{"qk_norm": true, "bias": "none", "lr_head": 0.00747, "doc_mask": false}
Each number is 128 + 32 x the weight over the matrix's rms, rounded and kept within 0 to 255. Layers, rows and columns count from 0.

# layer 4 MLP gate, 320x128, rms 0.137, rows 155-189, columns 64-127
[[ 97 118 189 143  46  83 141 139 117 137 124 162 101  77 103 136 123 102 118 181 143  93  98 186 119 116 120 124 133  86 156 136 139  61 155 100 157 183  93 131  91 144  83 154  79 168 161 101 164 165  92 188  97 153 163 129 144 168 103 191  75  92 116 137]
 [139 106 146 142  72 145 103 120 117 145  54 120 141 136 102  63 143 159 134 109 122 170 134 184 119 102  91 155 125  78 133 133 169 121 104 150 155 120 129 156  98 143 113 130 114 106 126  61 113 156 130 161 124  93 106 132 151 182 125 124 157 141 123 122]
 [161  97  92 121  36 113 111 164 100 120  99 115 109 116 166 177  99 115 102 166  85  85 107  77  85 111 119 104 121 112 123 156 112 150  94  79 169 109 175 103 140 130 154 126 153  75 157  61 144  82 158 125 148 113 105 167 179 148 145 153 122 114 119 166]
 [116 134 147 146  83 110 141 203 118 106 139 139 107 180 196  89 137 137  88 148 145 115 167 122 144 159 107 158 131 105 129 171 107 139  99  88  88 128 138 120 131  76  64 175 152 143 126 145 130  75 170 158 170  87 138 116 162  98 168 185 156 146  94 122]
 [140 119 163 125 108 191 116 135 141 151  90 109 121 173 119 139 141  94 182  96 159  98 131 111 129 141 131 165 137  88 103 115 148 152 116 135 112 119 139 108 156 103 167 117 128 125 109  95 149 163 198 124 113 185 110 131 110 174 106 130 135 162 205 123]
 [124 183 131 127 112  90 131 196 144 150 134 142 180 126 141 148 190 132 136 156 157  80 162 102  75  76 167 171 115 141 124 126 137 126 120 104 120 127 106 139 152  87 124 126 163 113 102 100 147 120 162 160 157 102 156  79 146 118  89 131 132 121  94 119]
 [116 151 117 166 161 193 117 101  78 130 134 107 149 111 106 151 101 149  71 128 110  49  89 167 112 100 122  76 145  93 122 108 108 126 161 121 131 113  96 100  94 120 136  82 111 110 142 145 127 120 103 157 117 160 153 131 195 162 104  90 117  92 142 130]
 [103  96 190  93 126 159 170 148 217 107 170 105 125 110 157  86 110 117 114 112  76  69 165  83 140 186 122 123  59 123  83 213 137 107 124 129 132 103 120 110 118  99 154 108 104 104 119  70  95 147 194  89  93  75 172  88 120 136 151 115  99 142 139 101]
 [148  99 113 192 133 131 134 150  77  70 151 126 102 173 128  83  82 130 113 141 125 122 150  72 101 156  99 205 111 127 165  61 187 128 153 162 146 135 136  61 121 141 166 103 141 129 160  61 102 119 119  90 162 177 135 117 167 110 146  85 160 184 127 105]
 [105  81 130 116 131 141 167 127 116 126 133 169  95  96 141 117 130  79 166 102  87  85  90 199 139 153 167 137 170 152 130 137 125 138 152 121 158  98 119  82 130 131 112 120 157 129 110 149 108 150 166 124  78 159  72 166 177 157 122 114 134 151 122 114]
 [131 187 159  88 190  97 163 162 118 120 122 169 126 136 151  92 191 181  76 158 167 176 140 122 128 157 127 176 155 109 161 111 126  97 133  95 147 112 161  71 177  50 171  96 140 137 160  72 103 116 101 125 157  87 132  70 128  95 138 144 171 131 191 153]
 [136 196 123  57 155 184 153 100 129 163 147 151  93 119 104 137  87 106  72 156 157 110 146  84  95 154 127 152 110 115 135 126 210  99  90 115 179 143  54 153 104  81 176  91 127 177 133 131 172  38 111 136 146 158  75  88 124 134 106  96 209 158 100 148]
 [141 121 114 190  95 225 160 116  87 118 117 144 121 165 180 132 136 120 120 125  95 130 112  81  98  90 126 133 161 166 109 140 133 159 151 167 143 137  95 134  71  79 158 134 197  75 114 162  86 161 125 124 105  86  87  96 160  90 137 154 124 153  93 118]
 [153 123  96 132 129 177 104 176 111 181 172 152 166  65 124  89 129  80 121 148 135 122 137  94 155 126 111 132 137 125 107 151 127 171  95 122 119 109 109  82 157 175 133 126 125  84 148  84  91 123 193 129 113 184 183 160 137 119 144 163  51 140 168  82]
 [152 139 120 117  85 129 117  71 147 118 122  97 133 131 196 128 118 130  96 119 168 115  82 107 101 122  98 172 154  89 120 124 136  86  98 125 173  49 121 152 143 128 140 106 136  94 119  95 155 139  93 101 152 132  88  70 102 167 127  72 127 165 150 149]
 [110 142 145 139 131 157 155 186 179  67 172 130 123 125 122  67 113 100 137 136 153 128 131 175 148 156 145 160  84 167 128  99  95 121  63 119 141 162 184 131 127  64 138 145 150 177 129 138 109  75 139 119 161 136 113  87 125 102 150 114 158  83 116  85]
 [141 103 134 126 136 135 157 129 131 131 161  84 107 118  63 121 126 165 174 177  84 169 144 113  75 129 103 142 122 118 176 154 107 143 126 195 117 105 142 130 135 146 179 109 101 130 191 128 185 131 147 125 113 134 124 182 169 170 114  85 129 137 111 163]
 [140  85 124 130 113 148 137 174  96 158 177 126 122 173 145 141 118 155  93 101 165 112  71 155 143 152 120 132 130 181 142 144 158 147 147 139 126 135 128 144 102 150  67 115 108 102 100 118 102 121  54 135 140  85 128 133 163 120 129 157 147 153  87  66]
 [151 106  85 139  99 140  48 155 207 153 117 124 114 123 127  63 182 206 103 119 110 153 137  66  97 100 164  94  81 191  83 156 121 140  58 111 137 100  97  96 136 124  82 113 134 164 134  95  91 179  79 111 108 118  85 118 130  95 124 119 139 109 127  91]
 [ 88 121 128 171 157 138  76 134  90 143 143 135 193 173 113 106 126 133 108 102 132  96 146 123 122 140 112 176 101 174 112 106 162 136  85 115 130  91 117 162 134 137 145  65 151  89 126 161 204 225 135 121 151 131 163 108 115 156  73 138  71 212 153 153]
 [132 180 119 100 133 181  74 142 143 167  90 117  98 114 151 115 130 123 190  96 126 122 149  63 109 155 117 179 157 111 153 101 128  99 148 167  56 174 143 107 124 174 122 133  81 189 104 124  88 164 205  99 159 137 120 107  85  96 130 154 111 155 123 152]
 [118 193 171 108  75  90 185 200 130  86 114 180 171 172 143 145 101 106 184 132 146 109  88 137 165 128 114 108 174 127 153 141 131 114 120 119 108 174 155 130 134 131 114 112 144 113 177 130  98  95 118 135 131 142 119 105 174 154 109 162  71 191 171 117]
 [150 116 117 182 120 122 162 171  90 145  73 141  80 100 186 104 137 167 167  89 126 100 118  92 170 155 123 131 139 116 145 142 124 137  80 100  96  87 178 172 116 121 114  54  80 109  92 148 161 131  79  96 150 176  86  86 122 119 100 132 150 154 146 122]
 [159 134  83 146 104  73  90 116 154 148 159 178 130 103 143 126 137 115  80 170  98 155 110 120  77  93 141  99  73  75  91  99 151  90 122 125 194 158 102 134 117 138  92 175  93 113 145 119 162 135 153 151 148  96 153 114 129 125 103 112  83 161 118  78]
 [ 66 148  98 125 162 107 132 109 136  97  84 157 109  97 204 124 127 221  41 143 161 135 165 132 114  89 101 129 157 177 120 158 118 120  86 124 176  95  82 122 143  72  64 172 123 145 125  82  74 146 145 122  60 142  77 128 133 139 100 134 101 113 149 142]
 [129 128 129 114 122 121 120 104 152 120 184 155  57  71 202 141 193 145 106 189  98 124 118 126 104 149 147 103 148 133  97  73  77 134 121 112 101 164 158 117 111  98  97 146 123 115 149 135 111 120 140 168  97 205 118 137 183 138  71  88 134 131 103 101]
 [111 129 109 113 117  81 137 112 157 124 168 135 141 172 122 136 163 124 121 155 138  74 135 173 111 178  54 120 135  93 117 133 145 112 121  77 136 155 173 139 100 134 100 159 126 136 152 111 150 117 144 123  59 172 173 147 113 107 118 139 115 125 130 168]
 [174  87 156 165 134  99 109 197  97 136 158 156 136 107 119 133 101 127  95 143 115 165  96 126 146 151 118 203 130 143  97 170 137 112 107 129 127 168 111 135 144  77 105  97 102 116 167 148 193 157 178 139 157 144 132  89 174 109 146 150 102 203 149  88]
 [158 139 116 114  93 156 136 113  85 136 127  91 158  88 178 141 117 148 147 129 126  92 179 107 184 172 120 142 140 143 100 101 169 134 181 170 129 128  78  55 115 142 107  90  84 101 105 117 102 180 132 168  86 147 117 155 134  76 140 156 132 125 104 147]
 [160 144 151 134  99 140 178 105 100 143 168 139  99 135 102 118  99 142  96 113  95 166  99  99 172  75  95 167 144 101 117 153 150 144 113  77 147  83 149 144 124 129 129 106 157 129 131 108 162 149 158 136 138  93 178 129 142 156 160 119 159 164 139 173]
 [180 173 139 132 129 100 107 139 133  94 106 102  86 163 144 108 112 186 127 187 114 185  78 180 181 134 157 142  99 169 151 119 134 171 139 189 162 148 183 161 125  83 186 123 117 121  89 154 119 138 138 113  95 128 106  46 168 100 108 138 160 143  72  81]
 [131  59 175 102 117 156 143 140 150 122  78 124 165 142 103  81 135 105  70 171 179 103 213 124  94 100 140 158 118 105 167 173 130 113 110 142 111 104 127 121 126 111  95 101  87  96 166 127  87 146 114 158 146 128  99 139 140 102  71 133  92 153  89 117]
 [161  90 138  83 133  78 110 138 144 163 131 149 162 136 161 121  89 133  48 129 141 124 117  80 165 119 114 124  84 126 154 136 161 199 110 159  92 101 139  94 144 129 127 115  87  72 195 107 115  85 121 161  91 102 230 100 118 138  98 162  98 141  95 149]
 [126 195 150  93 106 121 102 109  98 132 124 119 135 102 122 129 186 201 118 135 126 132 106 155 126 141  89 174 153  80  99 134 104  93  82 125 131 121 190 138 112  80  65 141 152  87 147 144 133  50 155 138  72 143 157 135 140 154 109 134 103 129  56 146]
 [127 156  41 116 111 122 149  95 128 105 194  93  87 107 171 115 130 108 144  99 139 118 171  92 148  91 153 120 108 152 127 122 171 149 149  58 156 111  70  81 131 123 120 161 167  95 140 131 157 161 113 123 107 100 116 103 116 102  98 164 189 138 108 139]]
# layer 4 MLP up, 320x128, rms 0.134, rows 155-189, columns 64-127
[[ 63 147 151 150 155 109 135 121 128 101  53 131 118  88 128 135 130 183 151 102 159 105  98 153 163 153 100 157 117  78 147  94  87 190 150 137 133 129 113 162 109 127  76 138 155  99 134 163  81 113 134 105 111 144 117 164 176  93 126 149 123 180 111 192]
 [112 107 108  91 133  70 173 154 146 136 103 155 113 168 110  55  95 149  87 123 189 122 106 116 206 158 130 143 124 135 159 109 131 150 166 175 113 138 168 174 204 119 129 125 139 121 139 163 141 180 162 139  54  81 118 173 134  80 129 170 154 167 118  71]
 [162 157 152 123  68  85 156  64 114  70  74 119 122 122  87 137  81 126 135 162  76 144 111  76 133 173 108 134 117 109 111 208 138 171  49 116 142 150 130 120  92 134  89  81 103 122 112  93 150  70 128  65 124  97 129 170 204  89 123 140 176 117  81 158]
 [112 156 141 137  45  95 145 116 121 131 149  76  99  67 144 183 184  65 100 145 102 127 152 129 137 128 106 105 158 169 140  81 125 127 127  68 104 125  86 172  74  91  93 125 114  72 137  66  99 118 137 204 123 103 128 157 124 106 104 154 130 134  87 113]
 [105 165 122 114 153  85 219 169  56 113 104 144 102 134 128 118 150 123 142  85 194 181 162  58 142 181  77 173 195 128  76 108 152 174 139 135 117 131 113 163 131 137  74 147 133 143 161  82 129  93 159 121 142  65 148 124 120 129  95 163 114 146 149 149]
 [120 105 140 125  97  80  69 137 164 142 138 123 107 137 119 138 135  76 149 107 164 136  95 124 111 116 135  96 143 130 188 129 125 127  82 116 149  89 129 181  91  45  79 175  78 147 150 140 173 106 130 100 127 101 153 141  97 104 103  81 124 132  87 104]
 [165 120 134 112 123 120 109  76 121  88 163  69 162 122 124 175 152 113 150 169 118 116 149  98  80 129 135 145 145 139 122 140 133 106 117 122 112 105 116 115 127  89 114 119 120 134 174 143 155 112  92 162 150 124  94 122 124  97 132 123 147 138 125 160]
 [175 135 189 146  75 152  83 129 130  95 149 113 146 119  77 126 148  90 172 114 181 131 133 166 122 115 173 149  92 154 172 108 113 134 137 139 117 161 179 110 134 146 156 106  90 140 146 179 131  96  40 133  78 115 102 148 137 176 126 238 118 133 169 162]
 [142 149 110 177 116 142 110 143  62 165 115 128 113  81  86 173 136  56 116 124 169 120 139  80 145  55  93  79 110 162 127  92 135 149  92 106 154 158 149 116 146 111 126  95 127 116 114 100 119  91  29  69 138 123 131  99 142 152  88 150 163 106  78 158]
 [127 123  86  96 168 106  66 114 119 150 108  96  82 127 100  84 112 147 117  83 113 115 179 143 133 121 116 126 109 132  89  74 105 113 172 109 130 165  61 166  69 115  97 158 110 139 162 132 113 105 132  67 148 107 168 114 128 132 137 113 171 102 104 140]
 [167 120 117 148  63 101 162 114 159 105  66 129 164 119  77 131 107 119  93  95 148 114 198 187  97 107 131 172 155 158 119 110 150 124 122 115 145 176 235 177 127 161 142 139 143  74 108 143 176 143 132  93  87 117 122 147 110 116 151 133  88  61 116 141]
 [141 109 121 152 192  94 151  93 139 160 100  89 148 160  53  75 188 132 177 177  91 161 162  89 126  94 153 141 119 106 111 141 122 126 115 112 144 183 137 134  69 180 163 158 127 159 167 156 130 104 160 169 120  85  73 136 152 147 131 148  77 158 160 115]
 [132 120 129 214  76 130 160 178  54 152 120 128  82 120 145 116 103 117 161 132 118  76 149 196 100 112  86 120 165  90 124 206 114 145 148 126 147 147 136 116 130 122 131 112 112 106 111 117 108 168 180 164 128 122 149 140 176 149 126 125 158  74 176 179]
 [124 152 142 100 144 142 141 156 141 147 177 124 103  70 155 121 151  98 141 140  92 163 145 123 149 169 171 138 115 188 105 116 156 144 121 157  91 143 143 130 149 101  80 132 155 199  90 132 107  98 160 148 169  51 118 102 161 100 132 153 160  94 151 158]
 [131 129 151 178 118 110 107 151 171  90 100 121 154 141 133  97 120 124 142 121 208 143  98 164 183 141 155 146 170 108 112 137  92 163 139 162 167  83 148 107  99 161  72 147 140 118 121 129  95 172 162 152  64 108 155 124 111  83 120 148 153 143  85 116]
 [145  74 175 188 147 131 169 120 143 103 165 146 174 132 103  99 107  89 121 106  95 112 122 188 136 120 106  66  90 110 183 113 161 110 126 112 118  97 206 164 172  89 113 114 128  92  87 132  84 126 159 136 106  75 137 120  93  33 156 129 158 153 113 113]
 [117 141 148 207 159  92 140 171 126 122 123 159 123 152 163 106 130 100 137 137 153 161  72 115 177 148  84 156 172 101 140 133 170 117 161 169 156  89 101 106 104 122 158 134 159 108 104 100 121 150 141 104 179 169  96 113 134 128 102 143 154 120 134  94]
 [ 98 109 163 128 128 123  63 141 117 161  75 117 107  79  85  99 152 135 206 122 142 115 173 127 135 153 133 148 168 161  69 146 159 126 173 142 168  92 108 153 122 102 158 152 216 208  92 109 117 127  97 109 126 137 100 166 129 132 118 137 105  68 167 105]
 [111 180  98 122 116 117 143 109 190  92 112 122 137 110 159  84  61 116 107 109 162 127 181 126 132 124 138 150  99 129 172 155  96 107 119  93 119 108 111  63 119 120 133 171 121 141 111  96 200 225 145 107 204  85 103  78  78 162 110 117 142 118 129 148]
 [151  80 192 120 160 167 120 124  57 118 157 137 139 171 174 150 124 136  98 139 109 147 129 135 127 160  92 168 179  74  80 132 106 143 107 124 128 126  99 103 136  93  97 119 137 128  73 102  99 140 108  84 125 112 125  61 105 132 125 146 116 149  98  90]
 [101 143 177 155 136 140 147  86  96  78 152 113 151 147 132 195  86 160 179 141  99 137 117 178 141 192 109  85  95 149  88 154  77 106 150 195 136  55 159 104 117 153 162 160 113 131  83 134 129 161 116 103 132 162  91 141 203 114 128 127 194  79 144  92]
 [125 112 170 100 115 155  85  90 129 108 114 106  94 126 130 102 146 126 131  96 151 176 117 121 137 145 119  46 100 147 157  87 137 168  96  91  94 136 146 153 175 146 132 179 138  83 119 126 133 142 128 125  43  61  97  89  87 123 161 183 129 149 108 117]
 [179 121 159  98 108 128 186 208  84 172 147 115 118 151 145 102 136 105 100 133 124 166 125 126 130 129 153 121 124 157 156 115 180 188 165 114  81  71 147 152 112  45 171  41 147 123 101 122 189 143 156 166 118 129 119 122 118 128 131 187 126 109  98 152]
 [138 137  78  88 129 139 100 152  62 156 162 141 196 177 117 102 162 104 108 157  85 125 126 153  75 138 122  74 164 128  99 145 120 135  59 131 118 123 192  42 135 129 137 143  99  86 138 109 145  94 115 162 161 153 161 119  97  87  99 132 104 152  88  96]
 [140 124 112 145 115 122 160  79 146 116 179 125 148 109 160  92 129 134 134 139  99 157  88 154  64 135 151 151 112  49 164 158 123 123 158  94 113 120 115 133 162 130 158  94 115  80 102 159 196  96 140  80 139 191 182 184 165 142 140  73  80  97 102 137]
 [119 134  89 148  97 170 171 146 144 153 117 123 133 143 134 128 149 150 140 139 143 150 161 160 101  85 123 128 162 107 103 174  93  95  88  96 104 100 113  91 188 185 184 136 146 100  68  74 121  78 123 137  76 135 150 139 114 132 180 129  93 138  88 174]
 [123  98 102 166 164 148 143 111 149   0 167 128 138 149 141 160 117 160 183 129 117 127 104 106 164 115  87 131 134 115 138  94 155 147 150  98 149 116 102 133 137 162 168 153  60 147  34 138  97 119 134 141 158 126 168 146 104 167 142 186 123 119 128 146]
 [109 103 192 124 151  86 218 138 182 142 112 112  91 147 134 142 142 135 119 147 165 166 141  97 163 164 162 140 188  88  88 117 139 157 134  87 112 157 147  96  81 151 142 126 135 122 157 155 111 150 140 137 112 156 130 116  84 110 137 144 114 107 100 110]
 [154 165 178 134 113  92 100 154 179 190 148  99 150  94 161 128 119 116  87 196 133 118 106 107 155 226 153 140 163 107 126 118  47 108  93  90 104 127 154 143 113 117 144 101 147 113 140 164 113 178 119 111 134 166 115 146  83 174 139 116 126 129 153 107]
 [ 99 121 128 159 166 197 114 162 131 113 179 122  58 116 132 100 178 119 166 131  99  93 142 126 119 102 126 116 124 114  82  93 132 112 189 162  59  99 124 121 162 103  97 110 129 112  92 113 120  79 118 120 117 131 150 129 116 167  72 170 150 136 100  94]
 [145 193 115 154 152 148 165 125 147 132 119 124 107 108 104  74 121 102 141 134 135  64  79 145 138 152 120 131 115  92 133 110 129 168 134 117 149 200 183 129  90 135 145 135 147  99 100 182 118 122 135 114 138 134 125 124 130 145 146 164 135 167 128 113]
 [153 160  85 162 153 218 128 158 107 144 128 125 123 112 102 113 151  96  97 110 119 101  78 104  86 146 141 153  99 120 174 153 130  87 119 126 166 126 100 123 172 151 109 145 152 133 126 120 125 121 127 128  89 138 125  96 129  94  80 152 123 114 149 107]
 [122 129 142 121 205 102 134 120  94  84 127 121 136  62 184 103 197 130 129 158 121 154  90  55 161 153 145  77 124 118 112 159 114 172 103 107 148 131 129  88 152 109 108 115  71 139 177 128 150 173 202 121 171  74  96 146 152 127 116 168 146 147 152 142]
 [141 101 169 152  80 148  94 146 133 124 192 154 168 113 163  53 161 156 119 108  91 163 106 137 129 146  97 207 136 100  96 200 138 103 104 102 127 109 158 133 132 131 116 109 139  83  61 106 103  84 141 217 153  71  87 135  99 109 136  87 159 138 130 117]
 [162  98 144 130 141 139 144 110 157  93 116 127 154 108 143 110 116 120 119 126 137  95  54 114 176 148 107 125 157 170 145 127  96 117  90  72 127  24 170 197  91 107  85  54 103 183 105 121  50 134 110  77 136 113 138 135  94 135 117 139  89 178 165  87]]
# layer 4 MLP down (transposed), 320x128, rms 0.123, rows 155-189, columns 64-127
[[108  84 127 126 195 129  77 161 167  95 150 179 134 150  85 134 138 171 136 154 155 121 143 124 149 110 149 175 108 172 151 177 133 139 161  95 134 118 138 132  85 138 166 161 133  91  95 159 119  73 106 135 137 101  27  80 196 125 142 114 125 210 128 159]
 [ 89  96 168 153 125 152 152  56 135 145 233 121 128 122 118 120 133 174  76 140 100 149 108 110  98  73 150 109 102  93  94 123 131 130 154 112 138 170  91 143 134 143 160 148 151  88 129 172 132  61 146 171 135 143 121 132 101 112 157  99 120 160 133 103]
 [ 90  89 120 173  65 110 118 124 174 151 109 129 126 154  95 105 158  81 152 124  58 133 134 126 127 107 121 131 118 180 138 158 112  99 110 135 111 149 163 101 185 168 130 181  87 121  79  40 159  42 118  98 101 157 102 107 144 217 109 122  82 168 148 171]
 [ 93 122  83 162 150 183 153 123 131 149 103 113 120  91 120 112 106 182 178 146 133 111 161  96 152  62 108 189 124 139 119 135 135 127 137 205 130 146 167 175 144  93 148 113 134 136 101 141 105 103  71 111 127 187 190  76 144  99 135 107  77 123 144 128]
 [101 101 115 130 128 116  83 108 171 134   0 126 107 168 152 100 119 123 167 168  83 119 146  91 112 116 116 146 107 144 155 113 141 107 141 117 122 154 119  99 131 105 163 106  81 111 135 110 105  82 104 116 129 113 161 143 110 132 113 105 142 149 153 114]
 [144 135 118  72 157 153 115 140  88 140 170 121 149 110 134 137  99 143 110 132 105 103 161 116 158 120 142 172  77 174 122  56 156 104 115 119 124 170 140 135 153 168 174  30 202  57 146  88 142 101 128 138 151 139 101  89 173 112  98 119  89  99 160 108]
 [170 170 152  99 133 114 121 100 127 103 190 114 150 158 170 145 112  97 128 129  98 146 146 143 124 186 148 114 128  86 107 119 164 154 132  96 168 156  86 137 185 111 162 197  87 111 150 148 145 142 148  87 161 103 123 145  65 101 153 151 121 120 105 138]
 [110 109 148 138 203 142 114 129 110 141 154 105 104 217  73 105 167 115 132  97 135 185 114 191 155 143 208 160  61 104 167 114 109 132 142  93 142 174 129  86 150 103 128 107 103 143 129  96 114  86 130 130 136 169 144  85 162 143 108 190  93 164 123 168]
 [ 95 142 151 115 144 119 174 173 171 201 178  86 154 106 151 175 126 157 160 146 143 138 183  96 151 122 167 135 138 161 167 130 194  92 140 102  82  94  97 201 128  89 186 139 102 145 116 152 124 160  94  91 125 146  93  81 161 134 120 170 158 128 126  98]
 [ 95 127 160  86 125 126 130 117 129 117  90 145 115 154 156 140 127 130 152 156 144 101  87 128  80  95 103 103 122 174  81 120 136  93 109 140 112 137 105 136 103  75 113 119 148 111 138 103 105  64 128 138  62 120 155 117 151 102 105  87 168 139 132 139]
 [101 132 164 114 209 126 153  97 103  93 117 199 141  98 114 117  87  91 134 145 118  98 100  56 111 186 121  77 127  90 158 121  75  83 138 180 102 176  50 113 147 145 169  88 102 104 202 139 149  80 147 156 194 100 133 100 127 126  94  96 150 151 111 171]
 [133 113  94 147 151  95  59 127 110 134 125 118 152 163  72  96 145 142 104 100 175 156 194 130 175 125 207 129 134 146  99 108 142 123  89 176 132  93 105 139 159 163 148 152 129 127 105  93 140 170 155 102 128 130 179 159 103  89 163 151 102 157 119  98]
 [140 139 142  77 165 127 147 150  90 107 141 120  95  85 132  82 156 114 140 101 121 134  93 108 212  95 150 135 118 133 150 131 117  91 179  93  87 110 136 128  66 112 111 112 109 145  86 163 105  99 193 185 135 174 112 166 161 168  77 107  88  70 174 132]
 [144 128 172 150 143 114 147 129 160 127 226 146 123 159 192 104 116 143  84 141  65 103  89 133 113 165 117 122 138 109  90 137  82 131 135 132 176 138 135 184 140  79 146 138  41 150 130 135 150 146 140 134 149 166 122 103 138 103 123 177 237 126 179 139]
 [ 78 193 144 102 136 121 155 148 114 141 229 168 152  88 123 116 197 175 112 124 147  82 126  96  96 146 163 102 117  95 125 123 100 117 146  88 103 114 180 103  74 136 132 136 125 132 122 141 116 110 153 102  76 125 121 139 146 144 118 173 121 112 128 106]
 [140 131 178 154 118 156  97 128 140  82 193 109 133 132  67 102  85  95 115 117 105 136 131  92 183 107 126 141 111  96 153 124 151 132 172 138 134 154  99 142 126  96 128 101 117 148 107  72 181 189 106  74 113 155 131 121  82 107 142 130 136 107 145 111]
 [143 105 125 192 139 138  96 115 160 125  72 119 164 109  85 120 172 127 118 166 149 134 146 120  77 100 141 152 101 115 151 129 148 111 114 189 156 114 160 153  97 143 150 118  94 168 160 105 149 189  68 119 171 118 110 209  95 110 138 125 100 156  97 149]
 [ 94 171 151 175 121 156 131  95  85 117 151  94  89 173  90 149 142 145 125 104 142 120 152 138  89 171 120 125 159 144  38 163 124  82 112 141 106 137  89 114 117 138 117  69 154 174 155  67 136 139 140 139 104 142 118 123 133 156 143 128 124 142 130 148]
 [134  62  74 152 147 128 163 145 120 199  33 128 173 108 122 203 144  88 167 155 171 115 108 120 132 122  67 165 141 130 115 145 122 191 113  93  91 156 141 125 135 138 133  94 192 127 104 138 122 173  91 148 157 160 162 141 166 136 103 162   0  92 172  80]
 [101  64  98 126 145 130 134 149  43 146 116 126  82  90 148 104  75 202  96  75  62 120 137 158 164 109 132 172 102  94 126 102 122 130 150 159 142 116 176 110 142 155 122 124  91  96 137 108 166 177  41 157 116 163 156 110 106  88 131 154  83 178  59 116]
 [108 138 104 199 114 152 149 172 132 114 207 168 158 136 123 117 121 149  68 117 141 121 145 114 173 103 151 111 158 127 134 144 181 107 159 136 147 133 134 139 155 125 115  54 188 126 147 193 153  74 122 146 115  98 118 130 128 123 142  70 150 119 109 124]
 [119 151 197  53 123 149 153  76 163 116 254 145 145 167 173 128 124 120 126 125 133 134 108 134 166  79 168 116 115 146 112  92 156  71 129 141 118 129 190 167 132 108 143 108 178 110 120  87 118 107 193  95  78 120 152  87 124 142 115 112  54 168  87 117]
 [110  59 116 129 143 103  74 108 112  83  53 155 139 133  66 105 122 161 151 112 178 134 151 136 145 155 114 140 128 144  93 112 107 109  85 122 129 129 136 128 150 134 108 146 120 123 141 146 174  28  77  83 153  90 138 115 124 137 131 190 150 114  85 143]
 [155 114 149 149  81 133 109 115 154  88  29 168 117 144  80  67 126  59 198  77 129 160 160  98 164 143 120 128 132  64 106 136  76 153 112  79 125 157 157 143 160 144 169 106  90 163 129 109 127 115 125 110 158 132 125 162 177 141 101 137 162 166 128 137]
 [ 76 137  84 103 173  84 159 162  58 126 195 144 130 155 157 125 126 175 157 135 217 137  70  71 149 116 125 132 122 113 117  98  72 176 109 145 155 201 100 113 157 101  83 182 165 140 121 150 111 182 130 145  88 132 120 134  96 197 133 118  80 161 160 152]
 [130  98 160 129 144 102 168 128 125 138 103 220 144 115 133  68 138 136 147 136 116  77 119 149 106 136 121 105 185 114 142 101  85 106  77 169 184 152 123 152 108 119 119 111 107 125 145 191 182  19 133 142 109 129 113 135  90 187 201  94 192 123 133  79]
 [121 130 161  73 148 196 153 143 138 131 154 177 150 127 124 155  96 121 122 139 180 172 118 118  99 150 136 152 156  48  90  94 196 134 106 120  78 135 145 111 166 152 137  74 169 217 114 165 109 193 156 100 167 149  99 122 133 165 111 171  91 143  94 113]
 [118 132 114 131  81  76 140 102 151 128 125 122 148 148  76 114 146 136 155  77 129 103 122 166 112 120  96  71  59 107 140 140 168 125 106 126 141 170  70 146 138  90  65 172 117 106 154 154 135 138 127 119  91 130 125 101 109 129 152 135  94 191 138  86]
 [157 127 113 138 156 118 188  98 113 179 132 137 185 158 129 171 105 116 241 124 168 122  77 172 134 176 135 144 105  81 139 188 100 119 115 150  93 147 137 183 127  83  89 169 153 184 117 120 135 102 194 126 124 109 101  84 111 179 150 173 130  95 100 154]
 [100 105 159  92 101 130 129 108  90 149 182 151 127 124 110 130 122 106 144 126 103 131 133  76 113 175 149 107 158 133 128 139 165 119 161 118  95 139 105 115 181 130 120 116  74 151  91 102 138  76 164  83 107  89 124 145 140 164  94 129 128 171 172 174]
 [147 135 185 182 105 109 116  99 132  96 140 132  95 171  82  94 112 115 132 153 150 194  73 157 167 116 119  77 128 130  83 134 143 106 117  99 149 118 146 139 134 115 200 147 139  87 168 141 163 153 157 129 105 151 192  84 126 138  87 128 130 159 105 105]
 [157 120  98 115 110 169 142 139 143 123 114 134 163 164 102 126 136 155 162 122 133 122 118 159 171 125 142 165  35  90 112 165 138 123  76  81 123  94  62  56  95 158 112 139 117 131 175 177 133 129 143  88 104 119 137 121 136 125  92 146 137 164  99 157]
 [ 96 172 124 114 177 153 147 103 133 118 121 151 121 128 134 187 137 150 149 155 159  93  95 157 127 133  97 153 135 121 130 129 106 138 142 175 104  80  90 163 121 114 136 177 130 190 133  78  79 138 115 108 127 112  94  96 106 159 100 133 148 140 130 156]
 [123 162 116 126 137 101 124 126 125 141  53 147 155  82 104 161 131 113 142 186 165 130 164 150 128  81 123 144 185 156  78  93 144 142 173 165 104 107 144 184 170  98  59 105 123 115  89  88 118 138 119 135 138 138 146 117 184 155 121 120  65  96 100 105]
 [119 189 155 158 157 137 139  99 157 147  19 151 101 150 184 101 108 144 114 140 162 104 142  89 117 176 174 165 161 139 157 151  99  85  93 168 126 127 128 145  35 133 158 162  97 144 144 129 147  64 139 129 142  79  97 105 144 117  99 218  65 143 107  95]]